{"tie_embeddings": false, "init_std_qkv": 0.051, "train_tokens": 97710000}
Each number is 128 + 32 x the weight over its row's rms, rounded and kept within 0 to 255. Layers, rows and columns count from 0. The size above them is the row's rms in percent of the matrix's.

# layer 3 attention query, 128x96, rms 0.166, rows 0-23,64-87, columns 0-95
size [106  91  88 132 103  94  95  90  90 107  99  99 101 103 106 117 115  89  91  94  87  93 100  98 100  91  98  87 106 104 100 113  98 100 105  91  91 100  91  98  83  99 100 121  97 104 100 105]
[[172 152 144 151 120  94 163 203  97  67 150 150  91 197 163 118 117 132 130 105  62 134 101 159 137 156  70 156 145 147 103 156  93 152 135 149 139  93  77 146 180 156  67  97  99 110 155 104 109 127 103 131 153 139 117 146  89  61 103 123 115 133 142 118  62  94 112  83 182 139  95 135 121 222  84 158 105 107 142 115 132  77 144 144 128  99 107 150 124  97 116 111 105 159 116 146]
 [104 115 147  72 148 157 162 160 113 161  65 120 125 104  93 165 116 183 154 137 129 207  94 129 132 176 102  34 104 158 135 123 139 135 128 163 126 135 177  92 128 134 134 138 119 119 135 182  95 123 135  88  78 183 122  97 171  74 161 100 136  87 117 147 140 114 105 121  90 128  66 118 109 158 106  81 187 120 107 129 108 119  83 105 124 150  75 118  84 151 133 157 163 200 124 114]
 [101 131 152  85 151 128 126 128 113 141  71 104 133  99  86 119 158 104 111 165 138 160 144 127 125  77 164 135 129  87 173 125 181 184  80 151 107 119 151 103 123 142 143 165  89 167  85 202 143 121 107 148 103  81 119 121 148 167 119  81 107  95 125 192 194 143 109 139 203  92 172 101 123  94 175 128 109  85 116 158 163 123 117 101 155  88 126 145 105 209 103  71 141 119  91 108]
 [147 160 129 132 109 109 125  72 154 110 104 164 167 101 130 109 165 134  93 126 151 140  86 166 169 119 144 158  96  89 178 128 167 144 110  71 128  91 144 113  99  64 183 112 103 199 122 135 142  89 151 136  94 103 174 116 146 139 149  87  83 100 139  76  89 136 108 146 133 161 163 111  91 102 160  86 191 117 125 197 129 155 127 150 147 182 134 112 106 148 151  81  62  66 148  85]
 [126 152 123 172 111 119 153 162 160 112 157 161 154 118 145 104 168 111 120 156 121 137 128 118 176 192  56  66 130  77 109 112 102 146 124 107 162 168 132 153 172 131 122 104  96 102 151 154 183 124 129 169  93 116 199 132  89 120 128 136 177  64 141  69 123 132  98  58 107  79 121 177 160 114  82 115 140 170 162 142  92  94 179 118 122  93  73 131 105 131 117 183 126 146 169 102]
 [157 167 158 129  97 139 118 203  93 120 137 150 108 169 154 146 114 179 142 123  68 188 154 132 118 135 110 120 142 215  71 132  53 171 103 147 129 147  92  97 153 141 101 133 130  53 146 144 104 176  48 100 124 141 116 110 106 143 162 164 102  86  87 131 127 120 117 108 161 126 127 143 123 181 102 170  92 143 128  90 123  72 139 153 106 133  99 162 135 118 102 120 133 187  72 143]
 [136 136  75  84 143 221 105 103 108 116 131 158 111 130 112 117 124 102 113 150 182 106 169 154  73 135 133 185 114 112 131  96 116 132  98 134 173 122 179 150  53 126 151 168  77 193 112  93 187 117 175 124 103 158 151 152 115 165  82 106 156 133  47 140 118 171 119 113 124 108 135 139 147  98 147 102 145 148 156 117 184  96  80 114  45 127 151  99 132 132  97 145 124 136 132 103]
 [138 193 142 104 147 128 135 145 131 103  99  94 149 122 162 185 171 134  97 115 120 181 198 122  56 101 115  82 165 148 116 154 131 104 152 140 122  68 128 150  85 169 159 143 106  78 168 126  91 156  96 105 119 152 142 172 133 121 117 105  91 166 112 126 160 165 140 132  41 156 167  89  77 103 189 157  97 102 165 117  64 112 161 127 187  95 104 143  84 125 116 126 129 155 117 127]
 [188 135 107 111 116 151  74 116  66 105 131 161 184 106  91 128 119  77  77  98 126 133 176 123  97 154 149 106 114  94 170  78 132 141 129 122 164 133 182 103 144 143 129 112  96 147 152 168 145  96 125 139  95 154 159 145 217 174 154  56 129 120 159  79  90 125  77 130 147  99 114 137 148 121 126 106 147  98 110  74 181 147 118 122  84  89 195 151 146 181 111 108  86 153 105 141]
 [157 105 125 130 160  84 160  76 109 136  77 123 150 122 166 150 145 183  76 168 101 148 138 177 158 157 135 144  76 117 130 125 115 106  76 110 121 115 120 126 118  66 178 116 140 165  71 146 179  86 108 153 153 106 114 120 162 147 125  81 140  99 139  74  98 102 140 197 106 160 153 122 171 176  83 119 163 165 112 164  68 163 113  68 110 181 180 138 146 125 164 145 116 140  83 103]
 [130  88  86 120 133 155 102 164 105 115 133 149  90 172 111  77 114  97 102 165 145 110 131 113 181 214 125 108 129  90 110  97 101 144 130 108 144 140  93 114 172 124  94  76 170 120  98  74 147 131 149 110 152 139 150 134 134 108 143 138 186 178 116 123  87 103  92 129 140 140  97 126 217 148 112 114 155 123 164  77 177  57 132 127  91 143 119 132 197  70 100 170 106 113 186 163]
 [127 175 107 103 142 118  96  99 170  67 144  91 151 115  73 193 151 122 130 110 127 150 104 153 124 104 132  77 176 154 183  88  95 102 121 162  78 139 189  93 109 127 168 184 109 118 112 101 128 150 147 155 163 139  73 155 140 104 102  89  84 145 149 114 111 167 132 159  96 165 154  94  65 116 159 133 114  80 117 147 106 147 153  75 188 180 121 159 126 151 153  95 103 111  78  78]
 [ 50 152 135  93  84 174 118 111 141 181 112 119 120 147 109  68 124 102 153 148  84 179 122 143  50  98 149  82 167 180 187 134 134 117 160 163 131 158  39  99 148 112 182 128 115 122  95 112 121 115 152  61 123 122 168  88 139 100 174 160 148 100 168  72 165 161 124 109 159 124 117 137 165 144 168 167 117 134 126 134 111 114 112 153 144 139 112 128 146  65 146  93 125 102 123 162]
 [160 100  86 107 130  86 156 101 177 151 133 163 110  94 167  90 149 111  87 161 158 144 145 167 101 105 109  96  72 185 160 119 146 133 127 104 174  71 116  53 111 125 120 114 114 130 127 169 162  84  69  90  78 166 183  74 214 133 110 141 134 121 140 130 173 151 116 144 155 106 172  98 152 113 130 145 116  54 124 155 150 168 113 179 113 133 147  95  90 161 121 107 108 141 135 152]
 [ 93  86 121 118 153 108 137  62 165 132 107 103 176  93 119 132 187 128  83 107 170 138  99 109 118 104 132 174 130 101 134 154 147 139 133 114 103 108 211  79 100  98 160 176 158 169 115 145 131  93 160 181 119 128 109 153 144 157  58 127 106  91 170 151  89 119 133 157 125 138 151 112  98  70  79  92 132 122  86 164 146 163 160 119 171 172 163 164 118 174 169 111  85  57 109 117]
 [139 148 115 177  71 122 152 159  73 110 160 131 123 130 150 128  83 167 149 125  94 134  77 121 160 185 101 120 136  95  91 153  94  86 138 132 177 120  76  80 149 108 127  62 144  71  97  87 131 136 145 137 174 125  96 197  79  98 129 183 132 123 178 135 149 118 133 114  85 124 130 140 137 185 139 106  99 114 157  95 131  97 198  80 122 179  95 119 144 107 146 199 176 125 117 142]
 [ 67  84 130 171 137 149  74  60 128 160  63 165 167 138 120 129 115  94 118 137 170 126 126  95 111 129 119 145  93  75 184 115 142 134 144 128 131 168 152 120 113 117 253 100 128 146 118 123 138 109 115 184  81 133 130 120 152 107 171 115 143 119 144  84 135 143 101 120 152  83 101 127 111  65 147 102 141 159 131 204 149 123 172 139 132  74 168 115 180 136 148 102  99  86 134 140]
 [152 145  84  72 104 158 139 139 144 152 126  84 113 147 129 200 129  91 176 111 118 117 173 117 150  65 102 141 171 152 173  98 155 151 117 158 116 122  99  94 109 139  81 171  87 120 152 151 103 156 124  82  97 106 163  86 143 149 162 141 137 129  83 139 150 190 130 171 177 106 150 131 164 163 151 145 137 103  95  97 149 113  62 188 109  57  97 110  96 178  73 116 118 175 101 147]
 [133 126 162 127 115 108  67 176 113 170  75 156  72  81 113 147 145 164 112 127 162 106 155 141 111 163 101 178  72 126 132 106 143  73  69 122 150 130 135 100 147 163 118 160  96 192 143 171 111 135 151  97 155 133  80 149 114  81  72 114  75 168 145 146 139 106 183 135  97  93 179  96 128 129 108 159 140 154  79 151 124 218  82 101 124 142 129 132 102 155  92 120 122 177 140 162]
 [101  63 125  98 119 143 155 109 163 158 146 137 111 140 132  65 132 122  92  99 169  51 130 147 132 103 143 184 121 113 144 139 167 116 111  84 102 120 161  97 155 138 126 132  89 164 110 159 115  63 172 107 141 151 121 100 156 174  79  88 158 208 131 100 146 146 155  92 190 134  91 105 159 103 119 107 170 151 129 162 180 186  57 119  69  90 163 102 135 126 133 126 142 146 125 168]
 [156 125  66  92 165 174 110  63 113 123 102 144 148 130  56 199 171 184 104  91 139 131 147 122 102 115 168 115 160 108 154  89 163  76  71 158  30 144 194 118  97 136 127 171 164  97 164 108 127 190 125 138 181 129  81 128 133 164  90 107 115 126  86 131 122 142 146 167 122 144 128 109 121  97 138 112 145 134 118 113 121 196 141  93 107 145 122 140 155 112 158 130 100 140 128  97]
 [171 175 134 141  95 101  93 101 198 105  87 146  77 119 159 133 150 172 105 163 139 121 154 141 121  93  86  88 175  99  95 162 113  93 180  72 142 112 131  77 159 102 170 110 126  90 170 164 124  98 103 148 122 147  95 146  83 153 135 170  84 117 136 138 116 169 127 148  69 138 173 152 161 158 123 160  49 118 139 116 137 127 142 108 169 140 122 137 127 100 134 150  33  68 146 109]
 [102 164 109 143 126 171 115 155 109 115 144 113 107 177  82 151 137 129 153  86  91 115 116 109 128 105 112 116 155 102 144 118  89 148 164 110 152 170 104 170 175 117  93 145 122 139  71  30 148 105 109  97 124 158 108 133 100  74 107 116 128 163 139 184  92  85 197  37  91 114 140 139 162 185 110 124  86 165 179 126 115 127  76 103 120 156 114 133 192 139 152 133 137 186 140 151]
 [145  87 122 159 170 148  48 119 151 118 124  97 143 205  97 111 166 173 107  80 127 211 113 141 117  92 169 205 149  92 161 106 113 119  89  84 140 145 146 126 112 115 104 134 185 133 147 115  96 130 142 154 101  73 141 135 188 133 150 115 120 129 131 132 165 103 142 152 119 134 183 145 157 176  78 157  71 109  89  86 134 131 165  97 131 139 121  95 114 146 115  65 116 186 128  96]
 [110 117 113 119 170 146 124 144 158 130 164  81 122  38 130 129 124 105  97 188 171 152 125  56 122 119 126  52 123 184 114 124 134 118 170  92 111 156 105 145 164  68  99 100 173 103  62 125 130 153  80  87 181 127 152 141 101  95 144 160 128  90 119 185 169 118 140 110 168 137 130 155 135 140 145 166  76 141 136 121 152 104 107 120 148 143 148 164 131 208 176 127 120 143  79 163]
 [107 136  60 138  89 107  95 135 164 120 107 155 166 132 167 132 126  94 119 188 111 140 121 102  91 156 174  89  71 176  95 145 147 136 153  86 117 164 144 131 101 121 105 139 133 151  54 149 134 124 101  75 148 137 127 121 122 175 144 157 175  85 194  89 137 124  77 136 176 145  89 199 104 122 110 155 119 181 164 125 144  95 111  98  97 159 173 140 130 174 134 127 146  83  47 143]
 [165 139 122 120  96 122  88 124  96 141 107  98 119 182 157 108 123 130 140 169 116 120 162 153 163 118 110  99 126 148 183 174 119  92 141 167 117  42  97 143 163 139 107 143 140 159 184 147 178  71 117 159  53 175 115 130 150  88 128 155  92 106 150 112  86 149 110 123 117 104 125 115  83  95  73 147 100 152 144 146  78 173 139 146 128 143 135 154  38  91  72  98 185 163 138  95]
 [ 92 158 108 184 157 168 136 108 170 178 119 144 169  76 113  83 136 114 119 147 178 128 151 116 144 147 130  84  92 139 130 160 161  84 106  42 103  82 142 110 186 171 123 105 155 127 149 139 121  86 121 139 146 142  65 103 137 162  95 132 159 110 129  73 111  83 168 169  83 181  72 118 164  99 120 200 137 134 153 150  95 142 117 136 122 113 130  65 141 136 163 148 153  99  90  85]
 [112  72 138 164  77 117 179 121 131 102  96 123 145 149 127 109 137 125  89 167 121 100 156 140 118 106 131 126 108 143 104  86 121 141 134 137  92 149 147 148 145  69 159 124 179 166 156 130  97 113 136  85 182 132 125 105 105 184 152 112 173 118  71 136  83  59  75 136 120 113  84  99 148 131 196 128 187  80 166 185 212 138 137 125  90  94  92 110 128 156 162 131  56 140 121 149]
 [115 146 112 111 132 130 113 202  83  79 132 153 120 137  71 135 138 141 164 125 130  98 144 138 145  72 141 110 136 121  72 161 106 120 155 125 167 128  97 160 170 171 106 148 126  74 175 149 147 138 146 115 163 142  94 122  78  70 157  94 104 131 189 180 200 129 167  51 165  59 133 161 147 116 144 105  72 110 159  91 112 128 136 138  76 139 103 151 118 160  91 154 142 188 135 112]
 [105  97 109 176 120 145 146 134 125 171 114 161 150 140 166 171 128 122 122 118  97 126 120 125 149  96 103 155  63 135  91 166 173 137  59  87 122  94 109  91 105 131 142 167 109 132 155 177 136 173 114  94 135  87  68  75 151 154 110 137 103  93  67 145 109 114 106 116 111  97  97 116 210 137 187 115 183 102 141 133 149 170 128 148 154  91 119  71 155 181 117 135  72  92 105 193]
 [170 166 152 134 115 126 116 134 123 110 129  75 107 104  71 141 167 169 175  93  95 188 124 154 151  95 101 147 151 126 147  68  99 109 107 143 111 145 119 109 151 127 136 162 204  74 142 141 130 127 150 135 193 113  59 140 133 130 134 151  76 158 174 189 102 157 173 159  90 158 104 107  74 145  75 160  97 142 118  77 109 117 161  67 108 152 158 201 125 111 105 109 132 153 149 140]
 [137  60 153  98 134 102  89  92 106 184 115 172 129  82 108  82 150 137  98 166 210 106 133 138 114 154 171 122  49 104 130 182 126 150  71 127 143  92 116 113 123 114 127  99 149 132 109 144 131  85 167  78  87 105 159 148 166  66 132 145 236 125 131 118 166 137 139  92 155 168 130 135 165 113 148 119 141 210 154 162 127 119 125 169 115 134 129 110 104 148 128 166 125 119 142 124]
 [140  70 109  65 125 105 136 165 123 148 187 128 107  80 103 114 110 118 130  91 158 126 129  96 116 110 142  90 168 151 125 100 123 178 216 167 102 146 151 149 137 118 130 113 162  63  84 162 141 183  59 154 112 166 126 158 100  82 134 136  76 108  73 143 141 105 181 122 111 142 102  96  72 146 124 195  98  85 108  89  76 137 132 120 164 120 128 176 125 183 101 130 140 135 128 122]
 [140  99 148 139  83 118 149 120  78 159 146 114 103 146 178  82 109  78 131 139 223  72 117  92 134 150 108 114 146 125 144 122 159 154 179 139 173 220 141 157 141 108 114  70  93 121 165 132 143  86 131 114  84 125 111 165 118  94 144 104 170  72  62 137 128  95 125 158 149 124 131  76 184 165 111  88 104 131  96 169 125 149 103 105 184 112 119 109 129 177 154 124 118  81 109 146]
 [125  80  94 140 104 140  70  67 118 138 120  97 147 115 116  97 177 177 104  82  71 135 121 157 120 123  89 141 120 144 138 122  91 135 133  55 106 123  93 125 108 135 134 151 169 141  79  81 138 194 138 121 115 105 129  77 196 129 160 127 130 169 111 130  88 145 164 136 163 194 110  55 212 135 125 150 147 160 169  77 141 110 156 108 118 139 183 159 105  98 110 158  89 146 119 143]
 [ 95 199 146  97 149  62 111 129 155 134 136 141 153  50 158  25 123 140 116 157 168 119  79 143 109 120 158 150  61 152 117 210 139  83 142 138 159 120 128 115 105 123 145 121  93 155 175 142 151  74 151 123  83 183 119  75 115 132 158 105 146 134 167  63 162 114  86 103 146 137 160 165 149 144 147 112 147 140 108 119 127 123 125 161 122 113 134 115 129 147 136 192  94  99 171 131]
 [100 119 123 159 116 129  64 137 109 234  89 186 176 146 125 113 118 103 101 102 183 181 128 169 184 116  82 158  92 106 147 106 148 116  89 167 135 118 119 118 182 114 153 167 110 120 143 157 149 111 176 144  77  96 206  82 142 130 147 110 138 126  80 107 166 126 122 117 123 131 135  99  69 118  77 106 134 146 123 166  95 139  84 109  84 131 132 140  94 128 104 131 176 156 118 185]
 [127 113 105 149 144 165 122 108 174 132  55 194 139 117 149 170  95 135  69 129 103  78  92 147 132 114 101 157 154  69 138 139 120 159 147  94 124 100 129 177 147  84 158 122 139 157 116 135 153 132 159 127  97 155 230  92 133 211  83 129 131 143 131  82  82 126 133 121 119 118 160 118 103 137  99 114 137 102 170 217 142 144 135 164 111 159 172 117 113  90 117 119  81  90  79 124]
 [129  95 186 166  96 140 163 115 122 104 123 166 117 103 127 137 212 154 128  87 154 150  87  71  98 129 151 131 115  82 105 143 133 205 103 116 164  75 128 139  98 105 119 112 144 152 137 145 111 168  63 170 118 124  79 166 146 136 125 132 129 150  83 115 130 127 129 110 128 108  46 110 163 151  96 210 171 115 181 134 121 103 135  93 120 106 128 102  92 126 182 168 134  53  91 129]
 [105 125 115 105 173 111  95 129 116  64 143 133 126 116  59 141 127  80 121 157 129  77 101 131  97 141  92  64  90 143 172 144 126 105 205 131 133 123 120  96  90 138 180 130 118 164 125 111 146  94 158 171 122 171 100 118 107 120 124 119 187  96 173 125 115 132 152 138  66 107 174 134 163  86 178 101 150 100 115 182 171 158 181 133 158 150 126 195 141 139 105 166  89 169 186  94]
 [111 141 137 114 198 111 137 179 169 163 125 133 110 165 177 136 108 159  91 151  84 176 160 180 169 125 127 132 139 103 115 102 147 108  67  69  97 103 148 110 174 172 125 143 109 146 157  93  87 163 141 123  99 102 119 155 165 124  97  90 108 144 119 163  44 119 121  91 107 146 114  30 114 107 147 142 145 122 184  99  95 167 104  67 104 157 124 136 145 101 185 113 171 128 126 143]
 [135 145 105 121 127 147 131 109 125 126 105 123 138 119  76 139 149 141 168 168 110  92 177  84  54  93  65 190  90 127 136 116 129 130 112 142 129  82 142 116 105 179  87 124 142  77 172 118 129 102 152 138 171 133  75 117  75 176 184 184 155 150 157 150 200 199  87 103 134 112 136 130 144  71 126 124 104 146 112  80 111 143 123 207 146 140 152 132 109 101 114 114 185 117 152  90]
 [173 156  95 140 208 112 143  98 115 118 133 130 112 139 110 142  76 150 167 160  92 165 177 166 118 123 101 140 126  95 214  94  98 102  82 151 115 112 169 107  96 102 128 155  61 150 101  96 133 121 136 194 121 120  87 141 120 155 122  87  46 121 177  96  98 166 123 161 110 142 170  95 145 135  69 120 194 155 112 155  96 202 120 118 124 151 102 126 132 134 117 110 150  97 106 132]
 [103 152  69 137 161 145 136 141 140 127 137 108 139  56 108  91 130 169 142 155  98 135 118 164 169 149 138 187 131 170 134  83 107 163 113 132  76  98 173  86 135  87 101  89 122 121  84  99 145 130 139 172 133 164 155 121 108 145 177  91  59 129 202  88 129 151 113 122 194 144 123 123  95  70 115 118  83 129 113 126  83 197 151  66 144 177 193 138 137 129  92 144 129 139 117 105]
 [ 81 113 116 102 119 163  78 163  68  74 156  86 114 160 166 162 123  90 200  82 122 158 152 135 139 125 169 134 158 120 100  72 143 162 162 161 139 154 124 227 130 172 104 164 121 135 142  87 124 182 137  94 107 107 157 136 153  99 187 100 100 155  87 151 112 130 113  55 133 115 143 143 165 105 139 154 146 105 132 141  89  48 148 132 122 129 113 114 190 114 122 107 137 124 158 134]
 [ 88 101 148 149  98 161 162 104 135 121 151 145 103  94 198 109 170 126  91 127  91 118 124 123 114 133 189 114 110 164  83 144 147 150 148 100 145 162 168  56  98 102 122 125  93 125  90 108 104 157  99  84 125 140 125 118 107 223 126 113 170  62  80 108 181 142 137 123 144 191  86  97 171 139 108  86 141  69 123 166 186  79 129 121 115 106 100 119 144 136 193 115 155  97 135 121]
 [156 182 161 100  85  89 157 142 154 154 116 104  85 114 116 133 131 170 125 110 116  60 100 163 139 138 146 113 151  70 164 113 151 104 112 124 126 120 110  83 116 134 115 168 121 159 160 143 105 127 131 120 132 186  71 127 171 149 173 100 114 116  86 131 125 160 109 133  56 167 163  60 113 163 183 164 101  82 195 183 103 122 174 116  95 131 122 134 130 121 143  33 180 113 117 120]]
# layer 3 attention key, 64x96, rms 0.158, rows 0-23, columns 0-95
size [103  93  98  86  96  95  93 103  91  95 106 100 103  93  90 101 110 101  87 110  95  97  90 112]
[[182 198  97 129 117 156 132  98 119 103 113 101 255 102  87  83 143 161  81 118 163 121  99 132 104 162 122 115 155 137  98 102 118  53  94 128 118 179 106 124 128 113 101  64 155  69 123 151 158 168 156  91 127 190 128 160 147 182 123 181 159 130 142 139  97 138 111 146 105 108 163 142 146 140 122 133 131 116  82 144 116  82 183 144 103 172 131 141 125 122 143 124 143 116 140  77]
 [189 105 149 180 157 109 102  96 148 118  95 106 173 151 133  88 154 114 112 138 154  80 143 127 155 107 119  91 145 175 132  78  82 116 122  75 101 197 140 117 161 128  68 157 112  79  76 166  93 197  93 175 161 108 157 164  88 151  96 127 193 126  97 155  65 154 100 101 149 120  74 134 117 178 165 102 147 112 125 159  97  80 104 131 107 127 126 172 136 127 141 106 142  91 123 133]
 [ 90 130  94 165 112 100 146 127 214 128 121 159  83 138 124  94  91 143 105 138 111 161 133 163 184 122 104 127 124 162 141 163 169 187 154 164 122 117  92 137 188 135  70 181 172 153 163 137 139 158 112 164 107 155 133 122  82 147 120  86 112 144 112 161 169 140 135 165  95 140  76 146 104 116 140 119 121  78 121 158  71  91 116 115 113 128 154  89  70  79  76 109  60 194 107 123]
 [ 88 160 139  98 124 158 159 163 178  84 121 154  35 100 152 121 124 103  97 127  93 131 146 158  99  64 115 191 101 145 132  93 122 103 145 106 128 139 142 157 117 140 214 124 127 106 121  84  95 130 121  87 178 128 124 149 168 195  43 140  98 171 142 140 163 118 176 117  99 161 111 112 120 172 112 129 107 144 128 118  91 125  99 138 126 121 160 147 181  79  60 132 135 177 138 139]
 [128 105 185 178 128 115 122 129  70 108 151 174 183 101 122 131  92 149 184 122  90 130 106 130 102 156  86 147 181 174 145 133 122  63 159 127 131 141 125 168 182 146 200  95 108 117  67  90 140 112 158 112  97  75 122 132  61  72  98  78 153 122 153 142 102 100 120 132 131 115 145 154 148 102 142 120  80 138  90 138 176 148 134 154  78  91 144 177 146 131 145 104 134  65 170 159]
 [165 206 148 106  84 149 120  63 114 150 110 118 200 154 123 147 104 149 145 116 161 162 132  87  82 167 136 129 122  97 128 130  65 132 100 135  81 148 147 109 132 108  33  67 177 147 176 105 147 166 128 196  91  98 115 131 105 106 164 151 155 121 111 111 141 118 186 124 157 102 130 132 139  87 146 158  86 107 111 108 135 116 206 142 133 112 149 123 146 125 149 156 106 121 149  55]
 [206 139 137 107 118 141 161 189  75 107 167 157  92  88 151 150 142 147 108 129  91  99 130 107 175 129 137 132 112 188  93  98  83 151 139 140 117  90 134 139 110 136  86 113 106  93 131 141 189 132 108 125 148 103 165  80  89 136 165  75 106 121 151 171 127  63  90 161 175 108 115  94 149 170 169 109 103 133 131  91 126 127  89 102  81 145  98 125 153 129 103  79 191 219 110 143]
 [ 98 123 112 134 181 132  93  48 147 108 106 170 103 141 123 177 123 173 132 156 234  94  83 155 145  94 142 115 142  87 145  82 171 122 101 140 134 109 157 103 125 103 174 149 117 167 125 105 153 128 123 107  93 115 144 114 115 193 140 102 115  91 135  98 166 156 103 161 151 148 125 146  59  81 160 145 136 124  86 160  86 162 139 106 116 145 179 145 133 148 148  61  70 107 130  69]
 [154 157 164 146 107 132 165 115 173 122 110 160 136 122 149  98 136 187  93 204  92 142 100 115 118 185 163 129  56 190 103 120 144 124 128  50 126 131  62 120 134 123 127 169 116  89 180  82 129 148 140 111 132 114 158  80 104 131  81 200 175 173 149 144 151 143 115  97 134 127 134 112 153 131 122 152  79 103 147 123 148 125 122 117 122 122  98  93  93 105  39  98 161  81  94 126]
 [143 142  83 114 107 187   0 179 170 115 150 130 124 130 102 152 102 136  73  72 125 114 163 149 117 104 166 142 157 132 144 142  92 120 136 171 110 165 102 112 125 129 143 128 138 120 171 110 181 137  99 118 141 142 159 136 121 192 134 172 102 145  98  99  88 156 134  75 105 132 142 133 107 108 139 149  80 190 133 143 113  77  95 146 143 120 113 114 100  80  85 148 186 103 158  96]
 [163 132 137 110  89 123 176 179  95  81 158 176 174 114 135 113  67 108 144  72  53  80 126 143 144 155 131  97 142 117  95 163 112 143 139  98 175 145 122 111 130 133 111  63 173  92 139 146 106 128 139 107  92 132 163 105 137 104 159 192 111 187 155 119 126  81  73  30 184  90 123 133 153 114 110 104 112 129 170 129 134 113 148 149 123 122  98  81 129 116 182 139 166 132 147 158]
 [ 59 128  96 127 215  95  75  80 191 185  95 146 128  92 122 139 150 134  70 131 160 114 149 178 169 172 121 124 114  99 141  67 186  75 166  94 162 139 106 161 136  74 164 132 109 130 102 148 136  84 136 116 107  81 123 135 140 183 105 117 127  84 150 143 153 111  99 151  91 137 155 118 158 131  85 117 100  85 149 167 116 141 111  88 159 153 144 126 161 143 157  81 158  88 125 122]
 [135 140  98 128 128  93 116  94 152  75 109  69  47 161 112 141 176  80 104 109 156 153 244 158 140  93 160 111  81 173 130 173 149 142 111 120 129 128 146 102  99 144 146 163 150 144  99 101  60  91  70 104  81 143 108 118 142 184 104 156 127 106 172 198 162 143 139 134 137 100 132 127 145 101 133 166 104 121 135 105 120 121 113 151 108 116 149  87 141 168 114  81 132 157 177 134]
 [184 179 145 133 112 165 127 158  93 138 176 181 102 166 157  90 134 174 101 130 133 123 104 122 128 106 126  88 103 167 116 159  59 189 101 164 117 115 118 107 152 103  28 129 105 133 102  88 163 147 137 109 132 115 111 168 150 115 154 168 145 152 104 159 116 190  95  59 149 106 101 105 121 178  94 118 120  81 166 103 148 135  76 139 126 174 100 144  84 130  97  99 141 195 125 127]
 [ 49 153 125 139 151  78 103 124 139 147 147 136  97 100 111  67 129 113 119 150 106 125 128 134 176  89 129 144 116 139 160 148 164 109 201 111 123 121 103 185  89 145 244 160 113 149 100  88  78  72 131 146 140 147 123 145 119 110 104  92  86 113 124  89 137 174 113 171 128 143 130 122 125 133 124 146 160 136 141 141 105 145  30 125 227 112 112 150 124  93 147 130 160 147 123 145]
 [ 51 113 124 132 145 133  79 103 142  97 103 106 156 114 157  99  99 146 112 126 144 110 151  99  99 145 127 131 107  79 122 106 105 140 175 154 104 119 115 158 124 112 232 110 129 131 127 128 117 118 205 158 120 113 133 141 135  58 132 155 126 143 181 153 107 109 161 124  83 136 141 132 113  83 175 108  56 139 142 179 119 122 216 108 163 144 114 141 172 121 193 145 138  45 149 164]
 [ 69 143 117 108 124 109 117 118 168 145 111 119   8  97 130 154 143  76 156 165  83 121 172 144  96 136 132 148 105 180 151 153 182  95 136 112 127 141 130 165 134 173 200 175 125 156 114 145  97  98 107 116 106 111 112  61 117 151 146 104 116 175 145  82 131 163 141 120 133 121 140 139 152  94 104 151 166 151 114 112 114 187  37 154 126  76 168 113 124 134  86 137 139 151 135 176]
 [160 102 135 177  78 132 213 162  94 120 163 150 139  99 113 134 141 148 107 115 115 141  76 130 109 145 147 141 104 104 107 121  86 183  51 139 154 143 153 140 174 133  22  89 126  93 116 100 132 150 152 131 173 118 103 145 103 102 140 134 134 125  97 195 140  72 119 120 128 127 130  72 149 209 116 146 125 140 143 148 134 101  89  67 108 190 113 117 121 125 139 122 143 169 147  66]
 [208 180 173  77 178 136 151 164 130 140 136 131  70 123 139 118 119 131 122 119 149 172 141 134 131 142 149 107 114 131 121  84 118  97 109 100 115 150  94 112 171 116  71 124 105 164 148 131 190 131  87  96 181 104 134  63 191  86 141  97 138 145  89 148 107 104 200 109 145 121  96 203 157 143 181 153 155  62  88  64 135  90 121 101 147 109 130 119 114 134 112 153 137 150  89 141]
 [158 146  52 160  88 118 190 163 100 114 154 152  49 123 144 110 166 140 129 100 124 107 106 109 172 140 129 150 141 129  84 173  93 106 104 144 146  48 125 120 178 151  20 152 101 161 108 127 171 129 123 122 139 159 147  87 108 120 142 101 128 150  79 138 114 108 115 122 102 141 132 145 111 186  99 121 158 152 117  84 131 118  54 119 134 194 123  76 122 127 139 129  99 175 132 172]
 [157 143 105 168 101 146 106 105 118 121  97 109 174 155 119 113 182 125  65 126 182  78 143 170 152 148  38  72 107 107  94 144  97 111 122  77 165 149 108 165 171 109 187 145 161 134 142 180 149  93 149 143 131  60 129 135 102 123 118 119 151 122 107  95  98  97 120 150 103 171 135 100  76 155 115 144 185 159 129 124 149 162  75 149 198 146 165 113  99  89 166  97  94 151 126 126]
 [100  74 137  66 152 154 168  45 102 204 125 134 122 124 110 137 109 138 156  95 124 159 171  78  87 127  97  97 133 128 209  95 154 124 107 119 113 166 154 201  96 166 160 147  98 192 144 102 156  95 188 132 120  92  97 136 131  70 128 125 102 172 149 123 185 171 128 105 151  92 174 125  96 104 106  99 125 152 170 107 126 163 111 126 152  99 110 113 147 147 103 114 109 166 125 128]
 [176 157 111 155 121  70 127 133 136 111 120  86 148  73  99 136  97 142 144  86  61  96 103 177 116 135 121  65 116 124  93  88 125  90 107 177 134 134 147 112 131 119  91 111 106 111 148 189 137 113 131 135 174 118 128 189 114 134  66 134 163 131 104 154 129  72  61 115 156 117  90 141 225 167 170 172 154 157 154 132 168 133 154 139 128 164  88 168 127 129 125 136 179  79  98 155]
 [152 143 148 183 132  92 121  99 115 102 154 144 166 113 129 134  89 109 156  76 118  58 140 160 151  64 140 170 134 152 116 119 153 122  89 127 116 105  71 163 180  92 122 176 123 119 142  87 177 112 172 170 143 158  86 157  89  72  97 120 123 168 169  79 167 101 156 144 101 113 145 125  98  68 143 118 136  94 171 131 126 176 147 119 186 195 145 142  89  80 166 165 115 117 123  87]]